Weights of a small transformer language model: no position embeddings, 155M tokens.
Each number is 128 + 24 x the weight over its row's rms, rounded and kept within 0 to 255. Layers, rows and columns count from 0. Numbers have three digits each. The size before them is the row's rms in percent of the matrix's.

# layer 6 attention query, 160x160, rms 0.116, rows 0-54, columns 80-159
091:160136135112109141126169110143129123126149133162141097159137150091165136120142178110093171134097123108161121126142108106131140094121149128109132107136094128168150175098143142146138131126146130098110080081120113079143151102113110138130137150
094:096131144130143116124091147129149138092135123092127101113158099125113119122120078134144083133109143130163111117113138134150135158117125146147099157149114138120147153109133078097135137133167122106105178155125132095129168178111097161101169119
091:135104132150126130123167141129144174103163112102143150124132140116086111127179098115108151174098116122167125130183111128137135127099157121121058175148148116148102143116109136148114091147108147124128121088119129150109095129159142129138152121
101:101109156143130120164115135133149123149144139166159131113156119095166128100121146103117115133146125159111136115160152169129121181103128094140093089141156136094137154134183145137139093140158148135099113106167106099115136117120131110090132110
105:125173098133101154134112126111089115138136122108105141080145124088154089148144156130150127101133166150152148112151117120171076151136141164109152173146101138113114143106116140145148153099117141122124194162107095133133160124121134148139098147
096:112121148092114159124147155133125152128144114093150069123124123110130133132124116125141144102118163180132178102132107154107134149145152174139138123161119133129123167148143102145175115123088118142119156123171067099141117109138108180111135160
092:171149093113118166134143142117080112135136122137095171158102140170132117149104179103133143113149140150094106109168090126103139089120160134137115157140144152154109143119125134124113146146147106160145079146111137139186159116108129111122178123
092:140126116067136102127149140123147102143103145098117107174125150115109147144140157104096140149144093118113148155131167132128125178154129133095145118130123142103165138141155138189138063139088133138115133120178111105117107074125136125120117160
097:109143164161136120114095112110152105112123147110141129131104113131116113092139119097111135137113084107146094111166107126118113120129153116119139130083138132094120106131078139129099115076134120141142120118147125143092141168112121108151108081
087:088117106168094139151102136089121137153141117147119091139124122084135136159124135138136110161143161108182131107144123149095131153097111148146108120147128154140090123115172130106111137104133151131146177155097118103164162123116086119118153121
100:093068145125146126136138143168118124121136174118091131115159108127133117096136109154085117178071173151107093153139135113129115176131125151116122099155142131117131149122128126170168132150129138109132152131136152138124176152123120090157148134
095:134088158166115132117110087153119087071136109076181104088128136182150148149097085141141103106126157154111132123134159083160081150165149160108130149141142141117143133106113111120154155094103125117108125114134113094102158122185086111116115148
089:148088125066106107118103127172064110156131145145085180089105134101154102123158118124163131120134139152131141117139128123159167150138113122096151137090129126150105182107136142123182068110131147119131152144122143136105125113141149119116103137
087:154141122131123161174098105149084107148165136153123116142127137158106138158119164118126135190139124093161100138132143156151120080090118103149133119128138171157097101155167093088149166130130119143140133100110110124101141102139144122115115141
092:117103115140128114109136108124162115144112162133148112111071095141066099118114148105106098114096104075122148154104129101097145135108123146136132143130141135155164136139088143085117123101063118120121148143141129131112150180122113102163127096
085:088105118095152115110081127108124129171122101089093092134169148120105141123087107126114140160082159103137128172148114111154104135160067117135128142112087124139126122118126125081104133145111145109143103122111175098133132132118098130126124146
087:137118100144171140106159137139177085134134110169146101136128128139126133091140145117126142150128081113129121110123149121062086131112142075104122117104152116168173131129111135162114135159107168148128137152170133154085115111146123101148066153
095:147123104080084129104082141121163165167120103146147147142108125155121129142137127140102132118174117101105110108139133153152175119143122130111109132143106121181116124107122192109077134123095110133121104134177153167160078120129135150097092105
106:107126136144104122133082099117103138149066127119131126129148133119110118105115115097086108120096118098164112102109119164118129160159171160118135136115184174121176125147112110148116150115103132097134139175118171104115131145134117169122125160
083:081123107092088108130130131132146086126143116095107155151128127141141154121126147111140106155121054161145140123141152138160152109113148104125185168128168154178124111087097137134171106147107143112139096121142142129164157106153143134126142094
081:127179150147119109136074163143128102133117138116116119166125148134112159144156143117126098107144145096095101110158100166121103135132124134141160131128090147133117127092139146100071130122109140125115136136108124126126170149149127117104113114
081:169081126130105108142099121097152150142101117106112127130144146123133118118098072111123125082080150132141093151137168139111123097126088086172168116156151143136117131121125123130129144126139142151145106125172104125124151100107142086148117088
089:119157124140116134081140113135154140098145122107185164163105174132103119127064139099114117128159119097123153127121118135077117109143158176121115098098089136094137137124122161134101118140149163104158135124143133164129116085156134127119085154
086:116141130139127132114118151128115111151110098164094152110172158095145081093121133137153133123160164154126073122148113107132157188106086136104114104138178063098119144136142123117122119134145111122112141100113114133122093140133129172170162131
089:127149122124159145123112125137179145118091147122133135147135104153107112075128137152138125152104138163113094122114099121127125093122151149136171118156079141086100105145113122125111148121123100135145102142091140088128093125115133182121109118
081:094145133112136101123117118137116111071119139131166147116141145139113075150142128132120151134078091104137118144127170155113137081129150124107126132109126174126110122097142120149142153179106119128087123130134123103196109174180132128111167106
085:160164136125166097161108165180147123124127182122151143151156115129145127153141165120105147177142138088146074133108123107111121086101116150173109127140150140146109143147104081125118146141128158175094109126088164135108130190122082170122163145
098:119077123137164113144106121144141143151150126117125157073155090092159107132133145120139109190151106109111097134129145109143099160119162167142172152123165163111176142156134155103097153158171117158130094136152117117156137102104107138158112153
096:148120142110108168137136099169091112155171145116144138088141072111146182108109125147086110164110145197114156131099121120135150126144122183105139080099144101178169142143162143134112116103125109136110095138165150146177082103126086150148112101
094:131119140141156136160140153139135156129176136143133164143125123077155156156075135146176151170115117133152099143136079154117134187131088124117120161155142141163102114074149098108139142168143088161134088138131131137136101102156135146142175170
093:152132133108123172117105110115130119096104137095175145145135162138176153113108122135103103141124122111139136104124138163127155132143179122135111110124134123078179164140139129118124135130109139111078105141110116138120137132130111136090087098
089:087125108120144187107126120098132155182145136114126105146130132163129130172138154124114179099135122130132111141129098110132117080100138122122102136084129100140156145158142100155117111114100086130146082117147154164143115109143138125141142130
088:116102103160179137128066092135123139163098142106092111184165120145122166136123137120122119163145136143115123137155136152126103125133133087179110171132137117140152130142104118135111203135113138142099131111122129154096123142149126129129118104
088:140086147146124121105153157074145141107149141165094125155145121117118136093118139119142113124132086126122105121169121129119144165079090158135133156147081142111144151115126156086141125136119089174158078080136113133146086123120121131145157090
078:103118092140137111133116108075119154146136112127146139163138122100141146097143110139177161158120140081179156117106148144112116114143138080124113149117112149157115113120164120162101154118132158162124118149065122077123151135090078142116132160
079:129086156144138125107061096105131106113112124087148113099120157112150088120103140140122094142117155114117094132154126089103105145149166160117166149172130122121123087093121116145148130094165109160124125131134124107143139073109152140203156142
088:107128141144149096149138131099155111134135110125127113088141088132135140098147144111163120136114084122135134123134146095128162083140110139135086148094112125077058130155094148102126131124159113142121157095144108147121167160138128102102153107
080:129126123180159166099119096153163125161111077121118127158163132172134106106139114133116167118155124159133125130155108095163130130154138100089105103111121106130178136091117123100139147138079146152084103084107143139137144094139100146170154166
089:103117103074122123125105112124082150134141140134104145136117098128168145133132081113112163134164160123139095161121100110128196145159172132117109105099106100173124174119136177116122108098108091132133132089127128131117154113157114133117135089
076:159111140114144127149134152147101151187157173138128136155096110124130139122114060131126079140121140152158069122131101138117118152171177117144153072101159141129161187133120148112120142149121111109072127134132144155100129164132174137143099120
093:139132134148113135145106142101137103156113090139107143159109145089113105101188098072117090157137120143123110123135121118105157098101127113166115155100115128148137133108124157164081098136132136159151117135113122144165134105153115111168110142
089:130147157097101111129089144115144094126121136129118110112150141141105119188136128095128125139114168174137153165110121151191101173178144158125082131105164118134151130107165133101140132144150099102133097145112167128125133098118110126124102106
101:157165142132104162139151119171140130138177131128120160135105146090136103096134158139163106137131147153111157089103139127145106143079136123112134142158109118176130133136165138174080149152100097120107172143116131111125143128175156105113126148
081:141120118102129158131129132133110143096169145140099143084121083100150165153074141143163097120111160130113186174153142124125120133117119113162131106137121153178092113109114090119098143127158157141175138138149121163124144138119099113139128134
091:172127145114166151116148115124130118110126140116142115135145138140122155092104112110115130132129073122126096095085133136113115148167149153114119114110167134113120159154132149133119100092089130111139099158142147139122122141143076114118050114
087:154106151135115110138149114144142145160142150126160086150189118145100167126121144095151152147134092107139147167187118178145061101136135115156103138119093137121141130127123133136177124125151128120137128078116124142131117149125096100111121139
077:102146114161159176137142130141110147153127118123157145140136148105136138120150168144157170160161158110167136166156116156122130172125140127077139124113161137109140125165152059111136141163124114163100131113153113111132104150151152132141141113
080:140132106129112142143153148095127140182122152147091131126107109110180136109142148123117112104117158131125147144128139099139101135140119142101143119115112132112164112149115112124164104122095134111102134118138140156177097129079144090135120155
084:106123111111137139117151104139124093089175142129150097166150156098148163094094129094125139112110111110119152152154095104150142120141126168146145103135107152137142161138096109157120147084105143140145110108134124101125142083101127122120177145
076:133127123084137095157146134116173107150146100111129112149063075125111146139151100121117149122116092147095126133130083154109141098131127078113124112144155163124120109153112155099129101168093115112141079138112114101164100130104121128105114098
083:127121134134159188133123110135124140094163126112109081084151121136141129060142117132124067142099126120126139123118113149148126092125148123103139124126097118100151157118146115102126174153148113129100134123105134111104115142119130178139140134
077:143134141122099131124113144112130073126112156146166155111141160092151130085110119094153152134141158093101116130151131134131126163145129094101194147085120124119114132134097160114156102124124136163133109137113161144120063144071111147132051132
089:142084106085147162189137160132159151133147122116115185184111137121095137141084101154094119106164115125112130134117145156154128117173136112139123112128107133142145118095137164158139127149109103135124161135134152136141120122148121127132126148
084:154128110120104142072143112143109130122107129140129134126111127130122126106167112096138144141146152096113163091127134132112126122104155126155068125115145107172104119170086114124114110172120132141133108108133138156101090102134121140158143155
081:145158101129121119084124080148121154102083128126109124091127124141115151127133095099134145082150121115082153119143149131133171134108144165114118163111116154109175118145091095106129177104140153122120126174128135145142059121145098165111156139
# layer 6 attention key, 160x160, rms 0.118, rows 0-53, columns 80-159
082:163139107118156098129129169121111119104125145127131091091127134144130151125085082133075150113164121140094104148139101182105154145103104132171164130122114097141167118125121082105117147095153117135110150174119129177124085182160120144138123136
079:102153155126114151089133108100076123115117098117157131143112117139127117140143202123102139146124139138114124138119096153119134114131176136130156120126149136112131129160136124151122132089108114167125098131117141132099121113139151184164142147
082:135111117109144101120116101090119121135135167111115070187122154137111098150151128118140161145159128122080111098107119153110103136167097076134135061086169133113139085138089154158165108133149121143108132110146158135144127165114148083118165106
079:160159101126131114114163120118147115146125098104106141140103137164081145169143102176118190121109135120150088133118114132104133072141122146106128154119101109135161128150097101143092175129112091128091133167115166149133129151152127097154131130
088:100101110152129138075148117122152127152151138124130102104086129193129115129148119168135129102158141153178122087102125072116114134139153126122094109130164104120163132165130139127109123136153104094188133096148154074165130153180155163120102137
078:113116146159173133139134112161118080132096116154148187163093176132090123112148085118129102104137108132100132152102128142146161171150114125133156143119155109093143140144147135133092150136168135063117125158120166132130117144147151119134135136
076:156164129137101094143122115131175130155136147159149121119126130090157155136194155109150103143154142138108124135095159130181110134141096113126137127160122147130099066115147147133125202137142116105117155131111124094143104131147118169119080177
082:110101162159136144113099105165097124124169101137137144133129086110138115132121089154097141123072165144098141126160133146097063130111084140092140116113134120168105150104157141112111135098130120131117135161084133135127152158157105098114132105
089:105097129123175148168119118099128149090124119117148137121154159086142131132113111154150129162111141090152117109098131131146095131108100089137114108153152094143123170171120149171111098139165141147060126136141087123095147128138130139102160128
075:178115118129121113133132163109114123113108127118105131098115168110126093136184167127131113105109166101079147116116166136143108177113101123157103105119153092133121123147112106096198115139132134118160110083156131108125110177136154091106120164
081:149141122160099139105112144101155129109113125156136114098112180145125163148127145116146137111134107137127115145115144108111138145149096136151146137111107116147135155098117142134133112095095104105133124149131146112129108121104095119130154105
087:077111100139171138089141139121119123115141131131130132132149154118116117124116121153121147137142118088153124084071129145101115124140152172132128097069086063164131140139154175166113109112116126113135168141170101157132101126101135188161106133
082:135137143151141147105155094101130136069100134081124127146131070102105146150155121124107124109130150138092125126127114105138181132136134115147152104161119171157162103149144081134099145153115117094161092109091135117121097147118133136119142110
079:160097131131088088113128141116165150126107150130121158149093108105133119142144132110152128078132162149099163134132165140095122149189160125124098149115128086132123124113108136172104108140141140106138107118137145137146086166115107119128139104
077:130109096106138162183143152108106156138140102124140136065147131131128111126142128133153133149096118133136105115173122131147119133128130098163166095119060136096106102117095096118149121160116134111116112151139157140143074133138111161153105142
080:105091143147098130139119109144114121140131141150183180137099101129110113132163098131147114118134126094183158145118145146123135144113157198109113118146148152163129158133186086118187111077126112147110196109156105144131096150114114172153141142
075:085122134119105089152164124159117105127148138118135115161138165084133148146109096129075120135077098140123130156134088165149112113124058128108108129125109133149131141145119118113113127118112124154109142116146099126141177121120180130106193134
078:114127110117126111149142121150120131107156165154076117080125118117097171143140170138124129182069171152097122120121151120147141168114116090158147126108136138105086098127137138136146151176108114112105154124110102125075137104120155080136174127
085:139116149091141152143126121128192102148090113144156167130131136091116090154133106095109137113147150177083165098094120137125159122149115136108121130089132088108143148153114140132116116093119139151119158158111130116105127110144103128134109141
074:139090102175112179134117101118103137120159132115124137120129149104172143141121160147159139078133120093083144118074139167077068164093092114083112112117146138115172118135165096109115159116126092155107137131114118123095143172127102139145145126
073:133129108125145128132132128106095111114133127157185124136098119115151124110086150177137119145122117070183073151108098103127163123124111162151122156148076111142083172133123122100167183125139141146126150138085113108100161123118163152105152130
070:118148113117148127119148115118120113137147148203143147136135123138103122127172185108125124167110114083111151122135111097155124127150151121138075113089151131131146142115150122121137122151138147150080102109121166137141116170174114143121154169
083:085128105103116105121105132131097094086115120138086155114188090122163102128118093138148151107095126159142122099109158136162082156110074094119146136101127138093137121146114139151153089101119148128100173146123119117107161103150170163117155118
071:123129099065131099148133103108143106097122129134162096125138137139093142151117104114140133130105146125103155127101085135126086111149165123118130153148107194122093148130111135121125117101112126126136127164167169131084133119133131147069081113
075:145121133118105120128154118114081144117110146139121127104138132112132090177124143073152159139133135093116114113140121111119130135129097115183128134104118141139124161132116103095138128161181123105098170127125128151154158168108139109148138158
074:141111136161132151099142092127146130132151168141097082123097148094108165112144093148109114132153103166099179145094134117154100148131084099160120120122151113131147138116121112138105118059134138098181104133136142149091148089118119105146086139
076:166112133151122109146118107082120086132132086162107129147133114143101139125121122099134124169086078158110153122144119148155090159122186143125101086134137081140091141139117160104089111097114162117104131079151113155117113100092161091134116129
081:124161134073108159137151158099152153115119156149109111146141096145152145128123189145126141115122168139161133153157142144116135117117178075143124115131138126143095111144122148152164120105093102114123109124131139152124150138112129129156111107
079:107100139128114131140097104127155130073108175155145137135119146153118149124118132152159137147142110134107120088145163157092108135146131146155170132149132146170121146122118106147133120166123116116146182152116109116079098125178153086130099174
081:152160126127131153173155165147146102124146137101148137134114170179109139113166115066119132113118157116139131134125165150171127093134149114156139100110109109130153165129161134134124132129111131150165182133114108104112148135132124108114125089
077:110157144094131114127129133094154135110145102153104128125101097110135122096125136130127148106155108147111129094121072115081091128109173137145146139107134129134132112144077162123121144148138107145105130176149108122149164104145139144139158120
075:123149118112136108156136151140147138097155129110084089114116126120150116095153083126115097159117106130123154120108165148118122164133124141075119124113154126145106124128082153143138117128160128141125163109097092139152125135100141083121124134
081:146189099100100134121172112160135164116146092157131147096126139167114126154145173169142118110095112145183143142136079115143151125092135150098103143123110138133163133153150155125132167111079142180125127125155137121122080108155118134151074130
083:090122107110175130151167148142115146126182086130114117144108090132117150158161124118126144130120166116118105126144169099112140108160164170166105106168157108083067089132153126133127147134154128097152126144063160142129112138122111133124118108
082:113150142138140111157112139157155095145120152111130148093146129154120169142125125121105154143140146156167081126132145165135125129107129146093123122114147118117083093134140159104187120146102154125160146127153115100134170139178171111120090093
081:118139110122105146109194138165123162103178120178159073138111147104159119126125138164116159132159121136120138108158101109108139169132137093147114131129139144132113114147137145162103108154134122110162151090099116137140172121121130137085107120
083:130129172150108134157152156109108127124161093151097080140096108121115131133143144105115135114080119111170152161102119145088144124135136173139100131137161130152114122147167105169131170112116157167081132120133169115093163119137165132119149099
083:090179109129121132110137122131125116164097156117133124103142103152147138164140124117089103144128097169091154144130117144123145115148128137130129165115102136144073143160055143117153146099125131118174133136130125079138068086098150174169112103
079:120100081156135142132099095114115138144144152105126122156119145090101134173137193124141125107167120100150085115150129110158150146081123077166126126145109144151110106102126152109149126111132132130122112117103133144065115141132136101182146128
078:151151098136108169143146170124164135117120104101137148105127126097128151112147149145149119120194096095104136136136111120140160128105118134140133148167092140103077134117135138113122100126158105113093107092149123132114164139097098154149099112
094:141097131132120139135152106098103132112137135122075105119142108144139111124124134128126139142135142102120144156136166174104104148135130100107143127175133119100138106124141131118194173128152155087156171126148142130046094089149130139122143104
091:121136145145173134103130113129162140086133116106102105150119087167076111135114132103140106093149140164121130131094190122121129093126166116084161103103136178141106160105113111122116097133114118135139139123122110134137109132121143130174123122
092:149112124132101133087137082131097114141105132125123133108138114112151124080131124173109093110163171106138137136130105165148170109131152129101183114146112115135163148145160095120182118124129131134162133135112151135101150089116142182112126150
083:121131109130135104143134136143096120115119159173141112182127152118095139116143187116135118142131090090108087142128166090121092126135099161121112150136115166124156087143162133103129106121140121141113109167109155125136149160073150122133113109
086:098143087162138156168132149118158128139136179106158128099129132136180133113149170133137115116124129139121134117153136137109138123126158107126171156105169170112181111113144134152115165151134094127106156130133090168101132157148101123102165133
080:124118103153110144161164135121111101128180110127164161085148104121167164122118112136103130165097166153150113145101199103161146128112164164140113143102151079148121145104144168126125113099119119133150181155097128118152095136184181109149153136
077:142168156096104150137151118134152124135137172153135111106096074111123105154099183096132081166130102189134155147153133114137141135108138126158177168129128143152147144113134133136098118141108141071142137151119165175119107164131122116156137115
086:121158102153098124122131140156120133135136155145129160108090114140142097118126134133183083144143171091093093151114091153086158146114099177121128135155097120108120152073123154100143109121174084071128112101142137125129125128138120136139078137
090:124101131121152119127116158155111109172120110123131079112125161132147118108151165085093164139117082104085120112124141134126125145192106157153159155135158067102118117122113133132100132146089125157157098121102106127099125113130177153107121094
081:089131135095116111115069147156131124115117094155143136151164159129103108160148123123117116174158143136143152123095163132117195116091100150120123163146145162133101113088115107140118143146093097107111113138136148128121135139138147140127123157
082:127090161167083163073156101155138090128105123100120134146118086138139148115122158110141135079147134186105128131131119100115169116163128124138150163147181144132137177117147099168108130099140106110150126132132145137139150120147131118154082139
080:140115080119168192162143092120154125146089128098123144114113112165159129129116105156109103112134140117156131161113147114129093160127118143125182124113147136118094152155134101151136114130095109080102168149138146110137188141168126133133146162
080:140139164169148108101126096120142170132126138157107137150126207123149128178099129143143113121134143098143154102174181149158124135116177121096160084104126106152107138160133134151117142128125100138116095106115124150141112108124104115132182113
086:107101144105115099126103122137150116153081116111160131159120143082140134094139076131097109147098104142123148123167076129103137115105156101106113109164077148112167156097120154133124107080106142143120131124175136132095091074117133110126111108
# layer 6 attention value, 160x160, rms 0.14, rows 0-31, columns 80-159
133:139140160108135094161124116156131110097155093120148116150150142115060148112147160099131161109108116125130116110140141143135119100134155113115102133100185128136092138139104138125116122158144106153136122111179133098134129108125129135155119133
127:081117095153146064122127154144125099138101135162132121165153138131121132151161145137108137119161174099127119145109130122156147143122161149105103148075177144135163163117172149163118088115103144142130136085128134119145072178136115134136099151
124:121134137108151155146114133131106171126130072144129158110151133135133181101149148110143152122119117136134107125145148120149142122163095084117107126120148151160146150117097104094147165146134113162134125136105134099106084144108135142160068123
130:147114143124114132107161120162078140134145136101147117105089098134100166164179130136122111130147119168155144105108123151115162128127111125093135108098085146161154155159147124160127141152082121154126142147150106123099141123136115123116149143
115:119125117121141160092136120137130121176133105093142110168131140136109172144139143137168160130145075140132187095162115133114116106125150124101154167136095138138135125132113107164098135113115140085158129125132092123128149109093134126056136094
111:125159118127147110126148115131184128140117139113133119076117087151146104115103138124103083110134126107145111101120118144149104107142129166111126128132188193100138134125112142173120088109105113194095120080150160163132114114096089153145110098
122:112129082110123121111149095112114102139147135164128104104144137142159126113093135144121165164115162120174169159106144080126134135127119121117091083112145129128138131135106115142169157115129130109113125150111146086154143165151112137101170139
119:171089156141090180128113082147129105150114135114130136103119123108063083178135109177120124127126124107111136142156142127090099128120138124147148112122146121119100118194110100109118101072161124108118140116114138124125122126136144138119143143
113:194154156126111122094114129110119139113116093092100079163089155145107114133111105126133120108159139133117144131131128117108141128143123122131170122111119081163102118101123125130132134127134130095108177132138095108114166106102126139108165149
129:127108156103141158142115152103117186114132145115139136082168158102134110122099115139093137072126116145139104099143113136143131114154114124116110086115152152129134082148115124125159135136125101141124145123153139115143122078117109145174096149
113:168119103117137121133146163127105125133144124118151134144115110115156126096140132123146158119124097123167114145123109146121091115150159146120079105090099183108172135131122130190126115095130151129116129138137113118099155070103143175130115132
131:162088140166125111121105148144115102123088156132157146140152112156071161113098110128112139125157135131106124137151103122085094123153131188111181153137123136163111117094134119165141163101114148136099138095135085114115131107121123104108200172
116:103159127118154068163142120150109111137107146120126116177106156109173160108144134101132096184128115135153085107095132169145131128148145102102128127091125145146137113083131152165157121153076147150112115126095139115108111149116135129152100151
132:154149104111152101042145123119094136113144123093125122151101153104148072127146156142143122136136145130105180151119095135131155152101153148128148108111079103107135150142123092126145094073097123102166078141128124144153079097179124153144108133
134:090089116110143109141139120116120143124081136113098157134117116147093145168134095110171120113139136114145173124117163160131098141158137115122113149114153137148111136117168133161145083143135131128120168117119101149149121154113154136131136113
134:115116156137109179124128106164134121076110093069093121143112150096128143114129126148118143124090126124107164126153150149122103134096170168130159150129162125147121104104157139126114124161116119115182106135147103158175105129147143136104152055
114:123146134132163137085110098141122136193154127135097081161107102135122127106101144156107064107131110124136135159089131094117120126103135137164101145113199114157096169108071133172156152151126118112108162121133140139147162150137163118110121129
129:111113165147131147134082122102106122148123134087157140103135131145101163098137113126140103140161105121163125119116173114125158104154105128153164108146117165093120149107130149103133144112091132147127182087100097089108127123108112148152140115
110:141124179125105163115126103101127146120127151134144129086126121141122099117096140121130126139205178198086142117106118138083120125137112131119098137110155087089129108150107164128123142131113114130112154118173103123135164143127143120112111104
126:156083142127115131092139167125130123175159116099121102082115115099143083146151143133091149166114156166141149097106139099146140110122111111109177100123105111151111147148093120139182115138126133122120125183114145093126151182140108103140135119
124:128130120117113106156099117089125101167149119125175115124133111148129117100102122135138104127195118124104126142138151141153149091115172107125129135095127144162170144113119158190113124109143099127102105090070149117114135155112096138088174129
111:148108115114118131119146123123127122124102168108143129119095120146118103105144110109176117130174160147137136118111118158111124112143121121067161123108147107120134160109134118147171129158118163151089138147137147129151139122096085127085115160
113:132163148112128142093133094131118147111141161137142092132130141140140088105120116113116105114136115151047132136111131119086144144112157112137134136152133088117145180073091106081143156119098065108143166166155132163110105163112151112139104133
127:136091162081148179120103143119147132178103177104134120126117132128102083113122128160156126100161138109143119107126118137069133107126099113126147170141121137107150137133126115159110127123124123086145152135115157144147111137123114116123125107
126:138131166120126171125104119130147147146130136129113133128132193116126173097135134120113126157101094162154146147160097142121131113136132116155139142173124123111088116160066114079091181181147122111136094117121169124113128125142146130097162148
126:113156107134157167129115079144152160165145148156101104127122164129135114111118126133164112090088082122120129126163085135109190143114118124149129142112123111115145086096103075132112159156141163097161144130143101084125127133093128124130134153
116:124134114115128102117105095135143112149131117118124144149132116123145160101125113107135131130135102095142090151124163157131114154114096132156084153172140142178120141114160092097143102108106140074126166121116148096149112128097105122143176113
102:120129122083150160141165104098150157150097153151131141127139109109155080118091147086153100107147126118140089161103116109138101127110161150146114061110147089102119109115140124120148145120170143077119103124153141117118129137154166140095093084
103:128156139113088095141106091117121124124130116139105151147111139132122160123150138098136156098120145108105141146087134113152115152102144119155119135141164096150164142098125141162149171134174148146128192102111140063115119146122110131162120138
129:128119137120119143146164099108180139111113132153116152107151112118088153166088132164105149136103141142089172181101146099114092136095131145116118110133123135166152152147092123174160091119124099126122085114114160089116114115159120110099104104
105:105113124090165155128159126169129186120115133126114164129078186101095105144124131134117139128167142113128165142171124161125131117094115175120092105122152115131138158106146125115166128137148130133130122116061140125142119121097134176154114148
108:146139149142117138122144151112122099082099136101114149098179120145153131165148157094124121122121099104139116113150156101122141086139147135131151132150113149118149107143094123123086096102118131134171103129128152148156122124130128168159110128
# layer 6 attention output (transposed), 160x160, rms 0.11, rows 0-31, columns 80-159
115:159133175169154125180099111125137097103164152089145132121138118115166108145130136136106093199120162130164125124121099122124106138105161132125098121153105102149097199129129088133107124143130154143108114124142109107112154155066100137090135120
112:130126138122128157157133134164141119101124186149097102137174119098134147165163130140113166078083149105116112157104108174137121148095098131113093140143169114108152173087128125143184119147154148150126110113121119109127129107092120133180124146
108:139117070107090089146124153087128156155143175123158105122088127128119173090136141140176119138138122122134154139137104148130109105164130119137131121103138105121056142135131153104121085129149132162109129088089126105113166167108173110112101089
126:117139125148109126069158117143126118161143154115147104109103118127127152136151099130100094104123118163141153160090111134112114143119144126116153186148116135123120120102086073150117109120109162155156169117089113104121110132124161172114103107
115:150121178135151081118124095150142125119129126099161153134081109133104122117122135135159160161131135132148166130097105099133152071187100116113144136122130164094142098134110093120103087099082110120125137133192095134120119118124137134115076107
110:097098127149159106088173131144164098136130114125120103150173121129156119109136138122099118138130122131161124108112110130157084140124143147135147157109146145128144155112111159153096137127152167187108138115142136155149118079132145195149151151
116:152135092104149115140140108125159131137128133156149125140124135156101176191147118101084170107125103106176089148091149160113125118145123121146099122162116127118142108151055151101118167110165142140164143136081123093127093165136085093144105133
120:120138124132156154105167147108144160136142133142121124088123102119121092138153164120136100123123156103135104113133114134152144165152178110143152142173133116151131108173120103109105114083129144132125146144180143165132144184140117115177125144
103:113110130129140183141096107118116145102085111134159148122135166121137140141086114103130145121107157128133138124130128138120118148168163146136180135154121103096135098127182089120140124102145139062153122115103086115097134123102060187135067118
114:132125107154156139165174150103115122112120119135123116135160112123180114092101164125133126136169103135159141124171118120105101142084175164141133110103124117106080160165135141134142178170125112141135107110109137146159133140135123122104121141
100:109147153144131089114120101111102133130124105101153112104158092097138106124108157097165129122147100130115152117126135120133143093107092103152053145120122133129105126150119099094070135128119101118163144125110105103162167106088108136100099133
116:110113152127122189103159108165154125128121128117177095142142121131098154089161102141144151143116166114107127189143155114120127169137147109111175127128137151149198140122128086141114147115128114114161111102167100113162128105130122131158125137
114:104106087161132106136114134136113105115117161117125073128104124100152155121134102106142134110120161142102154153114130128136110137154113099136124133090127124124150133120126146161152131154143156108149169149098099097108171141153180127147122172
121:123164133086103110123125165099113151125109148118098114135133126130119056137110146125145113089172148147149146170092113128126151061121125147158104129144147151117119089106113146124146145106135099128133116072148135124118126122160113145138116125
126:100112117132136097108125122135141129140127153130127144174151163109121062142133135117142155126082119105147152128142123162094104131126141109118122097139184095134127132162147073129141074125132150119121129090160156119127108175150117122125111126
120:099114099136122143109065157136159126107124169114125190152099160137113125138112097125117149158117168081155124144140138154081123109110176134149132095138116173148115102102114130137137153173123121103121140203170159147085115119158095131117112086
112:146129073139150085093108126141155127164093079151142143130134113121139157124105153150156120130120120138101143114115128113113110121129164145194141141145114148171169160104112091111121153122122133093135128160122081092136110144112147172135132154
127:134120113162156116084157123090140121143117129106125154109112138108110112145137131129124121110128116123126156147140164141143101166127119159128173113162158147080139181137146155127141081115158132143138129056156129122142151137155129150141116071
106:123171107120145109105089068090115082125132099115162128117107150104133116097133162148140122146146169125122147097089129137131101136146153159119150138163151149110177098094116185127116147145125108186145152161127116092156115106117131149152096096
109:130173095088112088114134116120138163155138134100139138131094137159165147128155101113154166132103162140152102122137148103137139108152117124157166173157141121123109081151129112113154137122131122100150105142108139128113165175085119166125083146
118:129131087170149128079129115121126133118114121120122092111166119158096140140129163130151173122088139134180171153134174123127096143156119110119120154149140096147104124091083113171176124143134144122146116118134096129155135109113154154136165144
114:098129098124139104119127118149143125157109137077132131132125161164124117151149091108110150162141140148157138121147099112162109126126129120123169119094137108104152095113108106108082136141103104150174129108102160123147147121102121126130097167
109:155112120152107107097091120092116137115089139137080137113126129128112092122108115137123073150193146146110097128127090152095124164133148133121144137129125117136128145090111133143092141095129127102153086080143147143113109104110095141153119145
117:137135153122128150134099101117141138121109113160108121106073098132090095102101167135180124116124112098123114140160120121166128123114116135172188179156118130099123093107155124091150132142103148138128144121158114135185171126154155154184125139
103:137161127141136156153144132094140159150141146134146169133129195125121174121121101119129112134157117132133142088135102145140185135189159095129175148109123130104128102163086169096100157133137113124115104118170146129082101161106142075158130113
115:144090106143133148145080144108150105122100148122131132138105128087124124133108131101138138086199108096116129151169114107121144132131166098130182140104130168120113150129094133108145117120112113117160128148128133118142111119131107119136135118
106:119097161112145127142130145172119145140170121118117114110082086153087140163177101101123130145138102135146124139087150108123138140157123203141128112106088120165143127126155119133105133088128097096152147105132131119115123145132107124155102133
108:157161164138127149149138180076141125078116110183111132131133140134162121147136189142124136138142157095133134123130126143117109117125127125156089115164125142135107139139154170063117139108160140128153135146131152115133136142128112126131130141
107:159129141121121108142137137159130118128093132145105147153111104146097126200148101121107159143154207102132108152138102125140145140123155135149130115104137099128122132119140094106130119114163142110149137127096166080120145115120120141128120116
122:157139110137128117186118092125139151157124142153135127121116144178113161146168161147142110157090140112139160167127154100159108101083166114145111143147145137161149091111119141128138115129125153140132081144153139123129128154129146125155143165
103:146131112173140147148117143095104171118111133145111118146121152135090101093111082158160124108144121097118089130135117119117117130113143131116103117147155115121114087158186123097133143159167143155137105126130131116137115171126157148152150132
101:073128151177120108122103133124140126111147084130097102077137132160128120116144113134185128123125115152125143067152142113126137084144120097124100121091100145107108106115091145150125108130134141195109123092118075177119129118148140132111115120